python train.py --num_attention_heads=4 --qk_norm=false --final_lr_fraction=0.05
Each number is 200 + 30 x the weight over its row's rms, rounded and kept within 0 to 999. Layers, rows and columns count from 0. The size before them is the row's rms in percent of the matrix's.

# k: layer 3 attention key, 256x256, rms 0.0351, rows 232-255, columns 64-127
# q: layer 3 attention query, 256x256, rms 0.0351, rows 233-255, columns 64-127
# v: layer 3 attention value, 256x256, rms 0.0352, rows 192-220, columns 64-127
# o: layer 3 attention output (transposed), 256x256, rms 0.0434, rows 192-220, columns 64-127
k232,086,188,220,236,217,163,179,179,245,209,215,184,141,132,148,195,279,220,196,121,208,174,218,171,269,213,135,226,173,150,225,193,219,225,230,257,237,201,196,168,159,213,134,219,205,230,224,252,147,140,196,226,173,197,236,193,173,242,187,167,171,257,192,218,185
q233,091,201,188,195,230,233,161,217,276,197,218,184,184,162,221,234,197,246,204,183,210,200,133,188,234,214,187,175,268,279,148,204,184,144,209,219,203,244,182,177,205,205,206,176,187,241,194,253,205,185,181,228,225,159,199,143,188,223,207,189,194,167,169,200,238
k233,098,119,204,205,190,252,211,174,181,195,214,217,175,189,243,187,151,166,188,204,163,142,174,224,229,238,167,157,189,223,222,196,246,167,112,181,180,212,168,233,222,181,196,196,195,198,196,150,206,252,238,184,222,149,194,155,210,178,207,152,182,238,206,188,120
q234,101,121,118,187,215,179,259,155,212,204,221,220,223,222,247,174,166,238,152,229,204,161,210,219,158,177,211,167,134,193,176,229,166,216,261,164,193,190,195,230,217,180,232,217,196,173,195,195,244,240,189,189,189,206,193,180,161,225,266,185,217,213,199,254,224
k234,098,192,180,218,234,243,203,161,178,213,177,222,226,212,231,242,236,193,235,153,251,138,206,209,263,207,255,220,201,210,120,191,201,192,193,252,232,196,186,210,239,156,149,178,219,230,219,232,187,251,166,213,247,259,199,218,225,202,194,210,205,176,238,205,185
q235,105,217,216,202,182,209,204,249,237,172,229,203,176,202,193,196,222,187,186,211,229,222,171,201,202,188,199,237,194,256,214,170,240,244,192,176,184,183,233,257,198,136,196,198,218,176,222,195,169,236,164,229,257,192,193,130,189,230,190,213,186,217,188,185,167
k235,102,192,222,115,196,234,207,202,233,202,213,239,180,170,206,226,224,242,220,168,167,230,237,181,187,228,157,225,186,225,243,195,190,200,187,175,165,165,191,167,179,253,175,226,176,215,172,191,225,211,193,220,245,197,211,197,223,177,217,209,191,185,188,201,192
q236,094,203,222,174,198,198,155,191,167,202,183,166,194,149,195,196,261,264,165,192,220,180,216,177,158,256,195,204,173,189,204,188,181,194,206,156,218,161,197,201,180,209,198,186,159,171,235,255,169,212,233,213,185,256,225,204,144,207,190,181,209,254,191,160,175
k236,093,204,230,169,210,218,220,215,126,236,212,179,195,207,218,212,294,225,253,193,241,191,211,187,188,188,231,169,210,214,128,241,197,185,172,195,187,189,236,161,203,205,194,206,230,147,141,270,203,209,234,186,177,188,260,203,170,196,198,222,204,221,215,224,166
q237,093,181,256,139,218,142,166,174,189,196,218,207,227,225,209,186,171,187,253,236,228,219,151,221,194,193,223,214,239,253,222,247,173,239,196,190,156,247,192,195,208,220,149,247,206,198,160,207,245,141,226,201,225,147,242,188,190,251,250,196,182,261,241,150,189
k237,096,230,231,185,245,220,213,185,190,199,225,248,174,158,234,163,215,217,203,283,227,258,223,195,214,206,229,170,218,193,190,206,208,215,178,220,189,181,134,249,243,179,166,248,176,187,190,243,249,224,183,153,284,208,160,188,199,217,180,196,185,215,246,210,193
q238,098,164,176,214,190,227,144,230,186,173,198,200,198,184,232,182,161,154,263,183,160,166,165,156,175,239,203,213,225,177,222,216,230,227,272,161,242,177,216,201,138,225,214,226,198,193,224,192,159,173,182,251,186,221,193,180,265,161,193,205,221,152,215,206,132
k238,105,204,165,184,143,196,159,211,202,234,149,256,177,174,220,208,227,257,199,202,182,204,225,190,168,201,207,212,212,210,199,214,271,228,217,186,244,258,141,192,203,199,184,198,169,212,234,182,191,158,227,269,194,173,144,216,222,235,251,188,212,152,179,170,216
q239,100,203,195,206,179,190,224,166,205,215,260,218,218,249,184,208,224,173,250,174,230,246,204,215,230,177,152,202,223,207,183,194,154,187,204,239,202,186,195,254,250,208,196,202,224,191,215,225,251,224,216,244,207,168,175,204,174,188,194,175,203,194,234,186,200
k239,095,177,225,221,226,244,179,172,172,227,193,153,182,185,160,233,184,247,189,213,193,187,211,169,276,151,204,221,200,269,252,194,141,177,177,217,204,235,177,203,201,183,220,170,153,177,197,191,182,246,164,159,176,200,206,198,183,240,203,239,176,240,232,206,195
q240,101,174,255,162,260,179,181,175,215,155,168,184,117,146,224,167,178,211,185,191,227,160,259,181,209,206,179,160,248,202,175,182,228,210,225,218,204,188,215,189,216,164,231,252,171,183,190,247,216,156,190,208,223,207,206,216,218,117,187,221,202,139,210,153,188
k240,099,198,218,212,206,199,227,205,277,231,247,238,182,182,198,191,216,176,203,189,194,204,262,246,204,218,229,206,199,212,172,193,224,246,195,228,219,198,215,221,177,198,262,156,211,173,262,218,245,202,257,224,205,218,167,175,241,173,200,253,228,155,201,232,203
q241,098,213,218,131,228,178,170,209,254,196,237,136,212,230,203,215,168,274,158,242,169,204,193,183,203,177,138,211,187,214,180,180,212,171,160,232,176,180,198,224,170,180,212,181,166,189,228,142,212,226,215,201,180,134,228,188,196,187,205,155,222,228,204,165,244
k241,094,217,197,166,222,186,198,136,173,192,211,231,202,180,235,205,212,261,185,172,206,173,133,188,195,185,182,219,182,230,196,216,234,248,177,175,265,194,206,230,207,205,226,214,165,201,213,217,147,249,245,186,205,212,260,235,180,171,212,201,241,203,205,169,237
q242,097,238,197,167,201,195,239,229,187,181,188,177,222,186,157,194,206,139,168,180,227,161,129,205,200,169,219,188,188,213,205,237,205,184,132,168,203,196,235,193,207,204,195,193,184,223,192,194,173,210,193,202,185,192,233,238,213,257,194,168,220,200,203,173,225
k242,092,221,155,177,166,185,236,145,198,204,191,238,209,169,220,219,216,203,204,150,180,225,245,178,221,223,221,208,175,215,181,190,173,201,175,214,229,193,250,201,205,240,204,160,204,259,196,206,182,184,186,138,214,208,235,260,161,186,230,179,205,167,227,173,231
q243,097,251,193,201,189,195,177,126,193,235,193,184,226,225,233,158,187,219,234,197,194,212,206,158,205,147,198,202,180,154,229,267,221,145,224,213,233,198,162,184,177,169,224,229,245,211,219,194,278,261,199,175,195,153,223,179,208,222,172,179,237,219,190,189,238
k243,099,159,209,252,221,198,196,142,190,179,203,228,189,199,216,231,219,215,134,240,210,222,142,172,193,186,254,191,174,214,163,240,174,208,243,234,231,195,225,205,185,130,200,178,183,185,160,227,217,203,190,212,249,219,262,141,192,193,191,184,241,162,223,220,226
q244,094,154,221,227,179,205,229,218,217,203,135,204,144,199,192,136,174,237,172,260,169,162,201,233,222,184,151,193,171,167,236,167,235,188,152,275,174,203,160,155,219,229,205,214,214,178,211,250,264,250,190,211,159,201,209,203,226,200,167,186,233,172,228,244,235
k244,094,228,199,164,189,205,205,208,221,213,221,184,200,237,175,191,155,159,211,195,258,197,169,201,205,208,201,232,186,248,162,225,170,165,100,183,237,181,179,227,198,218,224,150,185,124,196,227,256,198,218,184,197,182,211,178,170,140,232,158,222,197,194,174,220
q245,099,228,179,184,195,150,166,267,211,181,156,254,219,149,203,230,212,253,178,186,172,221,180,140,179,250,233,244,214,151,212,218,206,138,218,213,225,205,244,241,148,193,217,205,180,202,251,137,182,201,221,222,199,183,178,237,222,168,164,228,229,243,186,192,222
k245,100,154,215,224,215,222,204,207,205,160,194,232,164,263,216,220,188,163,223,213,240,227,192,162,231,144,228,190,178,136,172,218,191,175,183,232,204,253,164,261,256,203,213,213,188,210,174,203,178,177,210,240,189,184,213,197,187,186,174,255,157,199,169,240,156
q246,089,177,201,172,235,264,209,210,143,212,170,165,201,269,204,181,240,214,228,153,139,200,233,195,284,221,186,177,178,208,175,237,230,179,200,112,191,185,186,255,216,213,221,185,217,212,197,222,184,225,176,192,207,186,137,199,228,176,241,170,192,199,149,177,243
k246,096,181,234,187,195,246,223,243,143,230,200,188,170,247,178,192,223,242,184,142,169,275,237,200,167,199,150,157,255,197,159,162,230,191,238,178,184,201,214,207,162,190,172,216,193,180,194,183,240,230,187,202,197,176,209,235,234,203,164,183,223,242,262,191,212
q247,094,147,224,230,217,156,205,275,155,169,199,162,215,241,161,208,219,166,179,176,192,272,268,186,220,217,182,254,202,165,208,257,236,195,153,168,227,180,245,174,194,226,181,214,193,196,236,257,226,190,178,184,148,216,197,194,234,156,208,227,214,257,153,194,207
k247,094,224,255,244,179,221,190,193,158,201,259,176,196,207,237,192,204,186,246,209,183,253,232,231,178,221,208,189,213,216,206,259,239,226,245,193,172,148,183,199,226,244,208,236,254,210,212,219,189,230,166,190,173,217,242,183,147,180,162,203,211,201,218,180,201
q248,091,191,171,173,170,182,201,251,215,153,227,233,255,163,164,198,214,200,210,175,196,167,155,217,211,206,170,178,182,228,257,171,199,280,198,152,179,239,179,192,186,175,182,233,222,187,192,188,230,202,258,243,197,217,221,178,156,135,177,211,225,267,170,183,210
k248,091,208,191,203,227,212,188,217,184,177,218,207,213,232,181,200,270,235,235,197,223,269,174,221,212,208,182,203,179,187,178,160,181,203,169,170,201,190,215,193,227,239,204,215,236,221,181,205,196,214,166,203,201,226,191,180,205,211,162,226,187,152,198,218,192
q249,095,190,174,206,189,160,118,202,172,245,172,180,187,219,259,180,217,225,229,150,165,215,259,217,224,255,208,160,133,224,212,182,208,143,171,211,188,169,214,219,160,173,232,209,197,194,264,238,190,192,235,163,195,216,193,227,193,208,189,221,248,203,235,187,217
k249,095,251,154,216,200,148,212,183,158,222,245,157,194,217,220,153,190,214,183,217,180,205,181,223,211,152,198,203,182,236,200,197,201,160,210,193,175,155,212,198,201,178,217,204,238,169,156,196,204,187,222,182,190,187,227,164,234,133,189,171,176,138,221,186,201
q250,104,203,189,255,187,224,204,217,197,148,232,160,269,171,189,192,174,127,210,156,230,213,197,171,221,181,183,246,139,251,255,275,191,190,196,146,170,197,159,199,220,226,188,187,174,178,177,211,163,216,157,181,207,218,172,227,140,193,254,162,181,243,234,253,198
k250,099,236,202,198,228,222,187,156,177,134,176,236,233,175,204,224,192,232,178,163,159,178,190,188,179,211,228,210,190,169,193,194,189,197,229,169,201,214,216,171,168,195,230,204,262,210,179,116,188,193,220,181,255,184,193,226,189,215,148,203,189,203,219,243,208
q251,099,188,249,217,167,199,275,215,192,172,242,156,188,229,170,169,193,236,186,215,232,236,185,218,237,239,200,165,188,150,191,139,201,209,130,221,256,202,175,201,192,192,181,205,202,218,173,161,208,159,186,191,221,211,189,182,192,205,249,216,261,207,175,229,113
k251,099,137,239,259,183,189,176,207,195,192,217,142,186,166,163,182,214,238,165,271,191,215,201,178,187,204,206,234,234,194,201,163,170,172,212,223,209,211,162,188,147,165,172,151,177,194,219,200,229,258,230,226,220,223,215,218,192,204,241,231,175,199,190,197,147
q252,101,216,223,229,185,219,208,170,240,234,173,181,194,216,218,158,204,153,160,197,224,239,152,152,195,200,186,245,205,181,120,196,193,170,199,202,225,224,235,175,239,184,233,162,181,215,229,149,192,196,163,212,209,196,235,170,202,236,196,162,165,176,237,204,186
k252,098,168,221,203,209,159,233,159,246,171,208,140,215,139,257,185,212,241,177,216,157,159,201,194,208,225,233,212,160,193,152,166,208,200,170,180,189,163,206,174,173,161,218,172,136,229,193,195,170,192,170,186,177,304,210,213,201,194,219,211,166,178,200,187,145
q253,097,234,189,179,205,159,173,226,170,207,186,210,209,259,181,215,244,194,216,170,201,191,148,141,233,228,216,163,198,201,198,168,150,228,199,178,206,179,240,192,149,199,159,197,173,215,201,198,188,167,178,175,197,234,214,188,135,228,157,215,207,217,194,143,198
k253,092,173,169,230,225,189,165,281,174,165,196,195,203,245,216,257,250,220,198,187,261,222,182,170,141,157,171,224,206,198,196,227,195,173,229,192,207,207,240,133,219,154,169,203,199,140,209,195,167,222,143,239,208,166,203,214,202,220,184,159,137,205,172,192,237
q254,089,207,176,180,177,227,163,203,194,206,198,235,191,191,203,189,145,249,144,196,188,165,218,175,213,242,200,180,203,148,157,223,177,192,126,209,253,216,246,187,210,222,238,239,198,249,133,199,200,223,198,192,197,265,180,210,221,209,166,208,250,219,246,263,200
k254,088,198,194,218,179,190,211,179,196,177,198,225,198,175,142,176,240,160,254,209,217,202,183,195,245,232,225,154,185,179,228,221,178,196,256,254,224,225,203,163,215,198,222,208,215,208,146,201,217,167,222,176,215,225,165,158,212,184,199,216,216,203,208,178,222
q255,092,190,227,209,201,204,178,228,196,216,219,189,184,214,171,232,231,210,192,250,152,161,193,278,261,186,206,235,134,223,188,161,166,161,202,166,231,175,223,197,254,194,169,205,220,191,192,208,217,221,133,177,202,263,199,177,147,195,198,218,212,241,193,233,189
k255,094,225,170,173,199,139,203,207,213,215,216,196,244,210,204,189,187,147,214,253,234,164,206,204,255,208,226,174,219,167,264,203,209,161,161,230,118,164,234,199,235,193,192,177,175,165,191,205,219,264,165,200,192,194,208,226,174,192,163,193,216,225,187,227,229
v192,091,246,173,224,212,218,195,197,177,149,230,248,234,238,180,211,206,223,167,206,209,145,207,210,145,191,208,163,140,211,99,179,203,228,158,205,193,210,224,229,186,230,196,230,211,192,208,198,224,196,200,240,191,219,153,208,215,225,165,185,220,181,169,249,250
o192,094,203,225,219,241,214,210,241,193,261,199,199,149,192,215,211,194,193,251,252,155,197,188,239,217,195,240,245,314,180,200,161,171,183,200,276,186,243,191,125,165,190,243,223,183,230,200,224,197,209,257,189,194,209,242,211,180,149,198,195,205,181,244,195,196
v193,078,165,174,162,195,198,199,219,216,259,250,184,212,187,220,180,148,172,177,155,235,201,230,179,188,212,273,190,153,203,197,212,226,216,206,211,138,196,195,214,192,201,134,230,169,177,184,148,201,199,227,186,131,159,206,222,199,156,226,216,149,157,186,160,244
o193,085,199,211,192,210,159,216,209,148,186,191,221,203,253,193,200,202,241,185,251,248,237,160,140,197,122,189,228,258,201,214,232,226,161,193,200,205,224,254,205,183,277,215,152,215,267,215,224,166,194,202,158,197,224,226,163,209,203,205,161,250,229,198,216,184
v194,095,156,210,173,189,173,230,222,202,189,165,133,204,165,173,184,166,182,180,207,225,235,199,241,190,175,228,240,206,229,208,172,240,187,215,201,180,165,226,205,228,181,282,164,237,163,158,197,197,198,198,195,170,199,203,222,224,243,208,152,170,156,161,206,225
o194,089,230,174,182,192,231,185,170,241,172,201,248,204,288,201,192,178,189,180,196,227,191,177,212,217,178,201,133,201,204,177,297,179,196,196,113,188,227,158,178,215,280,155,231,204,198,208,180,217,221,218,190,215,205,174,230,164,176,174,171,183,210,251,181,207
v195,091,170,178,237,235,193,177,252,162,186,163,186,207,195,211,185,219,209,167,193,194,191,236,195,207,155,193,188,217,155,183,172,205,247,190,185,224,189,222,179,230,144,160,214,232,226,237,198,220,155,208,201,180,165,200,160,191,232,230,235,242,181,241,271,145
o195,091,246,208,176,180,200,229,164,211,222,247,209,208,190,192,179,233,202,228,241,168,209,164,175,193,199,216,190,179,211,172,212,203,176,218,209,213,178,226,232,186,213,214,253,219,211,157,195,151,231,209,218,229,216,210,241,153,174,157,214,206,182,211,229,167
v196,088,277,215,244,242,195,241,225,219,234,236,183,184,259,233,248,212,197,181,163,169,185,207,203,168,201,211,217,225,186,275,155,180,257,179,189,172,168,200,248,205,197,183,209,234,179,218,207,178,261,214,207,173,174,245,211,218,180,162,179,203,212,217,179,239
o196,091,225,207,182,191,237,155,168,180,193,181,252,223,150,192,201,181,180,212,216,182,266,160,252,256,172,179,149,169,198,181,237,219,148,231,264,250,210,211,131,238,178,221,166,189,223,170,247,185,187,220,247,229,212,181,201,211,215,215,238,203,213,160,152,159
v197,089,188,180,213,181,146,213,242,208,201,174,218,188,152,224,196,164,197,230,219,197,218,195,228,221,259,167,192,154,167,222,220,191,227,231,205,164,205,202,220,162,254,222,250,139,250,297,191,191,222,167,221,197,281,204,284,210,172,200,191,240,196,215,217,220
o197,086,157,223,224,217,282,188,150,185,211,220,125,223,232,178,193,177,181,175,251,203,216,211,176,128,175,217,221,203,229,186,225,237,253,175,217,217,198,160,247,181,218,182,183,263,141,92,173,176,152,235,183,186,186,195,158,167,158,202,217,212,220,207,228,145
v198,083,164,207,143,207,246,242,258,169,188,226,218,110,174,174,224,208,211,173,176,185,209,252,179,228,209,219,202,236,223,193,174,235,181,143,219,177,201,166,229,217,198,175,177,176,144,234,225,182,209,195,176,202,208,157,237,184,206,209,225,262,250,190,184,191
o198,090,237,174,236,188,171,154,175,172,177,176,222,199,235,214,158,197,238,184,172,211,202,229,201,196,177,180,211,203,184,219,231,230,179,256,217,223,287,275,185,183,248,202,162,137,223,200,193,193,193,222,239,159,167,242,148,194,220,169,190,133,178,202,227,168
v199,085,193,213,179,182,197,196,147,208,185,266,157,175,185,214,190,237,238,182,197,159,173,168,181,228,236,193,195,205,196,171,164,255,251,242,221,154,172,201,223,218,234,152,212,217,222,224,253,170,170,187,239,172,238,248,152,190,204,245,203,146,201,179,139,214
o199,091,119,166,218,220,182,188,233,216,237,199,210,238,204,206,186,180,177,195,180,203,238,231,222,202,165,205,249,188,262,197,237,153,179,257,244,194,147,158,155,214,194,264,154,195,153,240,230,226,249,191,140,212,210,154,229,197,231,175,228,235,205,199,238,214
v200,089,208,202,227,167,190,181,194,129,181,198,169,223,171,178,211,224,235,174,152,154,212,158,214,186,194,185,190,252,227,173,219,190,181,262,233,203,209,166,220,169,199,174,197,198,220,258,170,144,181,253,174,232,268,206,197,228,234,234,221,180,241,153,265,184
o200,093,164,225,234,244,198,195,241,234,183,161,214,130,167,179,249,201,219,224,194,165,191,165,165,178,192,144,201,198,216,212,155,214,224,193,204,168,223,199,196,173,220,226,217,207,144,194,268,207,189,190,231,164,152,237,149,191,140,188,191,178,119,226,190,212
v201,092,205,129,202,230,230,148,176,164,145,180,217,183,235,192,232,211,157,183,263,234,229,208,165,213,186,200,208,220,221,159,187,217,209,206,200,202,238,213,187,216,234,172,225,164,205,182,203,174,173,224,201,165,212,174,224,232,212,160,186,217,178,204,206,164
o201,094,224,216,203,158,200,230,211,222,196,232,191,176,219,180,201,138,177,264,133,228,183,220,216,212,284,209,200,168,176,232,199,184,179,196,273,225,186,186,193,201,161,175,176,169,183,229,194,171,212,192,225,195,180,250,227,153,201,241,231,233,182,196,172,249
v202,092,219,209,162,233,156,239,254,233,225,185,212,169,173,237,216,172,202,183,243,212,218,214,179,181,299,209,218,256,196,203,179,205,201,173,192,146,187,232,179,222,177,168,229,227,249,211,243,167,214,180,181,163,213,221,184,189,202,239,201,201,253,188,192,185
o202,097,164,138,179,227,242,142,206,163,191,206,214,255,194,174,172,257,219,226,165,125,198,208,204,220,218,192,176,180,147,189,247,205,182,208,204,213,242,196,207,162,220,254,248,170,182,174,215,214,196,233,220,179,239,192,188,180,202,169,205,187,147,190,254,173
v203,097,222,205,249,226,215,201,233,206,183,195,183,192,182,242,113,235,212,190,237,236,205,204,196,201,178,198,187,231,203,211,227,179,202,183,221,137,216,138,190,189,196,181,227,192,240,189,157,211,215,161,207,222,171,204,212,193,202,214,180,215,178,208,201,163
o203,098,183,209,179,174,245,163,176,177,178,160,235,189,220,103,208,177,213,243,203,150,166,201,234,214,191,220,246,168,171,229,159,231,196,185,165,236,186,207,225,250,220,197,241,219,228,199,196,237,235,218,171,194,197,216,197,201,156,147,261,245,185,233,158,224
v204,083,226,242,234,235,143,224,216,215,161,168,236,186,158,198,231,206,206,210,241,189,190,208,170,197,196,235,148,195,148,185,208,211,175,219,233,222,209,175,196,194,170,232,155,216,203,193,144,192,199,225,201,185,242,166,226,152,181,194,209,183,195,247,260,227
o204,089,190,147,243,215,248,177,191,195,227,239,186,154,246,175,140,239,218,215,182,219,238,212,222,202,206,199,221,190,199,192,243,171,153,187,212,188,211,219,170,239,164,140,243,235,152,144,256,145,155,189,201,191,162,179,207,250,184,187,219,211,202,168,150,217
v205,091,238,212,229,198,153,267,221,172,189,190,173,223,159,170,204,199,178,202,217,245,211,196,187,232,240,235,205,192,197,221,249,151,203,279,183,214,188,172,162,181,201,188,245,159,215,191,196,170,238,211,143,185,185,237,141,188,160,204,169,210,175,224,193,175
o205,099,153,173,177,203,202,200,208,163,169,235,191,186,181,192,245,208,248,243,183,151,183,185,209,169,197,242,169,168,200,202,165,268,202,150,218,195,209,234,148,197,198,215,128,248,169,244,215,211,193,179,207,209,174,203,195,183,237,121,231,205,203,173,186,215
v206,089,221,178,175,188,178,230,208,142,176,233,176,238,197,187,196,201,235,171,197,187,211,233,223,162,203,244,141,166,169,238,189,186,179,178,211,206,220,141,213,233,233,231,205,229,173,178,163,198,206,235,184,140,132,215,157,203,197,199,199,132,185,203,186,202
o206,084,190,185,173,257,186,216,206,242,227,127,247,156,204,206,191,184,186,193,157,161,214,184,176,183,180,210,231,206,193,192,249,200,241,185,141,209,154,209,182,160,211,225,166,229,256,198,201,207,206,183,232,150,199,218,187,183,190,157,232,205,220,211,183,195
v207,091,185,210,181,196,173,257,212,232,153,192,221,185,210,204,233,277,188,187,191,246,175,171,183,216,216,185,180,182,253,197,199,198,201,213,159,185,221,243,256,184,143,210,225,210,239,209,232,150,281,225,180,241,204,139,204,196,215,163,193,187,185,242,207,226
o207,089,216,215,150,144,222,187,189,191,210,198,240,242,219,269,176,137,197,222,177,185,233,232,192,177,210,199,286,189,155,204,242,217,203,201,227,181,195,147,142,238,261,210,239,208,232,162,201,198,180,178,218,176,176,179,186,190,211,172,170,162,174,190,178,173
v208,083,194,226,219,245,155,222,165,157,208,235,222,238,153,203,203,211,210,150,154,238,239,241,189,205,155,216,228,142,191,207,205,164,192,193,147,209,188,231,221,152,259,195,212,202,210,214,206,172,175,234,139,273,185,174,239,235,182,199,203,182,182,201,214,206
o208,087,191,170,170,214,151,182,239,191,241,200,238,157,203,167,203,198,194,224,243,225,236,161,199,169,234,149,128,280,173,248,167,232,219,136,181,228,202,186,224,257,141,202,217,193,197,185,216,245,193,171,230,168,213,239,135,148,250,183,223,239,203,206,213,185
v209,095,133,199,166,162,182,245,226,188,192,141,207,220,195,265,183,228,208,186,160,162,218,173,199,205,185,192,201,210,191,180,172,169,183,179,173,211,233,221,278,207,187,180,214,232,176,258,173,219,199,214,206,235,201,228,166,166,175,185,195,179,192,182,168,196
o209,093,188,192,213,238,217,171,189,161,198,192,191,191,189,157,227,218,173,252,216,186,229,215,236,199,193,157,261,212,204,136,114,192,221,190,203,211,179,176,158,199,190,246,257,153,190,198,276,166,160,184,207,234,182,204,139,261,180,188,225,226,149,211,234,185
v210,090,211,205,152,184,199,139,186,184,229,198,236,188,162,209,129,243,237,198,193,189,194,236,159,245,164,210,213,167,256,169,222,174,216,139,225,257,256,202,210,233,203,191,188,205,207,244,195,233,219,131,232,176,223,220,217,165,183,223,242,228,179,207,194,188
o210,087,228,143,194,273,210,231,181,219,216,215,210,177,167,183,216,259,230,219,207,183,215,159,243,180,197,184,194,166,191,229,202,209,164,242,183,218,181,178,226,186,176,174,159,193,233,149,223,198,226,223,167,216,196,181,178,212,221,219,185,114,237,201,205,193
v211,093,176,179,248,205,146,223,192,200,150,156,205,173,168,197,135,248,206,225,200,167,232,190,243,198,211,181,196,201,153,190,203,186,174,156,210,220,214,174,209,173,205,184,199,199,174,171,212,218,194,185,201,195,228,209,207,181,223,190,188,239,205,218,160,250
o211,091,248,211,227,161,242,212,185,231,209,274,184,239,214,201,231,189,153,226,221,205,172,172,202,210,157,150,161,200,261,191,167,266,166,227,193,167,185,203,166,212,209,214,223,185,196,231,196,265,217,194,161,268,163,152,168,196,185,221,166,166,223,250,247,215
v212,086,170,209,163,220,202,218,200,143,205,199,227,206,154,201,123,202,235,237,209,193,187,204,210,196,210,169,200,200,172,227,214,172,217,174,227,195,191,199,191,212,167,189,239,178,205,162,216,217,220,202,176,224,236,182,209,222,178,215,184,228,186,152,137,224
o212,091,232,174,275,200,205,208,164,215,236,166,202,182,235,201,243,247,188,188,234,207,243,212,171,194,187,209,197,209,183,237,200,195,221,212,154,211,241,253,133,234,196,229,160,179,173,205,147,172,194,200,213,211,167,194,194,206,200,192,206,179,162,180,238,145
v213,086,201,232,223,197,193,146,221,189,126,207,218,167,196,216,188,234,182,191,249,176,192,205,213,209,209,159,115,231,155,175,192,186,184,199,169,240,207,186,224,251,194,232,273,201,182,253,219,210,220,189,160,258,227,235,204,183,202,211,206,170,138,208,212,249
o213,093,213,164,196,203,247,189,204,177,272,151,192,184,197,132,150,230,181,234,184,251,269,246,198,182,205,245,215,201,256,197,249,221,207,227,263,153,184,198,236,189,224,206,131,262,176,166,199,163,218,155,212,188,184,208,258,216,237,196,225,146,261,223,260,187
v214,086,191,185,218,218,218,182,188,188,167,187,195,196,182,182,228,239,166,182,152,177,211,202,182,183,201,228,208,185,185,212,185,179,251,150,260,237,255,156,217,245,167,204,178,199,207,166,195,234,189,178,146,187,183,219,173,134,213,188,204,160,170,186,193,163
o214,089,236,225,245,222,259,200,220,245,245,253,199,215,188,184,141,177,246,202,259,164,220,200,156,253,188,176,202,211,175,195,251,205,159,249,124,251,222,224,125,192,182,171,195,222,230,191,219,197,164,218,199,195,207,192,232,201,166,213,190,212,210,184,208,236
v215,085,147,201,234,175,186,235,196,240,228,203,181,204,192,244,218,203,220,209,220,210,184,211,159,157,217,221,189,226,215,180,202,241,171,249,253,215,205,244,194,187,250,148,150,175,191,197,155,211,170,134,256,185,178,219,207,194,172,161,184,273,194,97,176,241
o215,091,198,219,210,233,214,185,238,228,201,299,159,174,206,148,207,211,205,153,230,224,198,183,149,200,142,160,212,167,235,192,135,161,220,179,201,201,171,158,205,190,124,142,207,200,208,162,196,203,170,211,151,210,218,227,162,234,236,209,230,154,216,223,222,201
v216,082,206,184,226,176,241,180,182,203,181,225,236,205,180,155,187,200,209,206,177,256,240,210,228,161,209,197,181,175,218,162,203,181,184,215,168,233,237,180,160,193,188,244,187,235,210,181,195,134,173,164,229,220,191,215,121,211,247,195,185,213,196,196,171,231
o216,081,145,173,163,231,218,194,214,234,127,239,187,212,210,223,200,205,142,175,197,188,122,188,196,227,176,208,241,257,196,188,234,171,203,253,207,231,161,227,174,193,242,209,189,214,169,194,172,194,182,214,174,177,196,158,263,194,206,201,233,155,199,164,226,220
v217,091,234,178,200,165,152,207,176,192,198,248,216,225,221,157,238,182,226,166,219,168,212,177,190,216,187,239,171,234,215,213,217,276,207,173,168,230,158,208,177,237,162,187,256,152,155,196,191,210,167,232,163,185,189,184,158,163,216,249,193,227,221,198,220,225
o217,096,179,172,179,241,210,217,198,241,163,240,226,178,196,202,193,204,181,147,172,199,193,218,249,219,254,190,204,235,191,186,179,197,194,170,235,164,266,172,213,203,232,207,228,294,205,154,203,218,178,171,205,185,200,266,215,212,170,169,199,194,187,168,199,183
v218,085,195,157,185,217,178,135,207,177,165,220,186,217,198,199,171,265,203,161,189,221,193,185,195,199,215,183,192,216,222,192,204,154,172,211,189,145,220,220,199,211,179,238,144,130,166,182,174,246,191,265,180,272,226,190,235,197,169,196,203,192,172,220,136,167
o218,089,175,192,161,202,217,220,218,148,187,181,202,188,215,162,204,170,205,239,219,184,230,214,220,181,171,213,236,194,183,194,149,183,186,185,224,220,180,172,238,169,180,207,190,210,211,194,269,165,169,194,209,197,142,205,246,223,237,179,209,135,234,142,202,277
v219,091,190,237,180,204,183,210,254,171,244,213,255,176,199,164,184,185,200,180,172,254,202,150,196,208,235,202,201,187,163,143,178,175,228,211,205,235,182,234,188,229,167,192,201,270,194,242,210,222,146,174,234,238,190,200,144,118,194,238,206,199,211,243,194,212
o219,090,221,205,198,197,164,193,220,211,180,186,173,233,228,185,165,249,150,190,208,114,284,223,239,204,222,236,210,190,251,222,177,202,155,140,237,148,229,227,202,202,183,186,192,238,259,146,238,197,212,156,219,174,206,198,187,286,181,188,214,169,208,184,201,232
v220,088,214,228,208,214,269,149,206,174,227,182,159,196,221,228,172,203,268,233,182,234,271,194,211,215,200,150,192,225,231,225,180,162,219,212,171,232,216,220,229,210,148,222,236,237,238,195,227,226,198,199,212,131,226,220,210,208,217,248,234,223,199,200,194,177
o220,092,220,209,206,159,210,195,176,240,185,213,189,212,246,211,199,243,189,227,240,175,156,197,147,197,176,213,201,158,181,233,182,212,189,187,175,175,158,199,152,153,215,238,197,183,188,226,163,252,216,180,182,260,213,164,275,187,227,208,190,186,190,177,178,167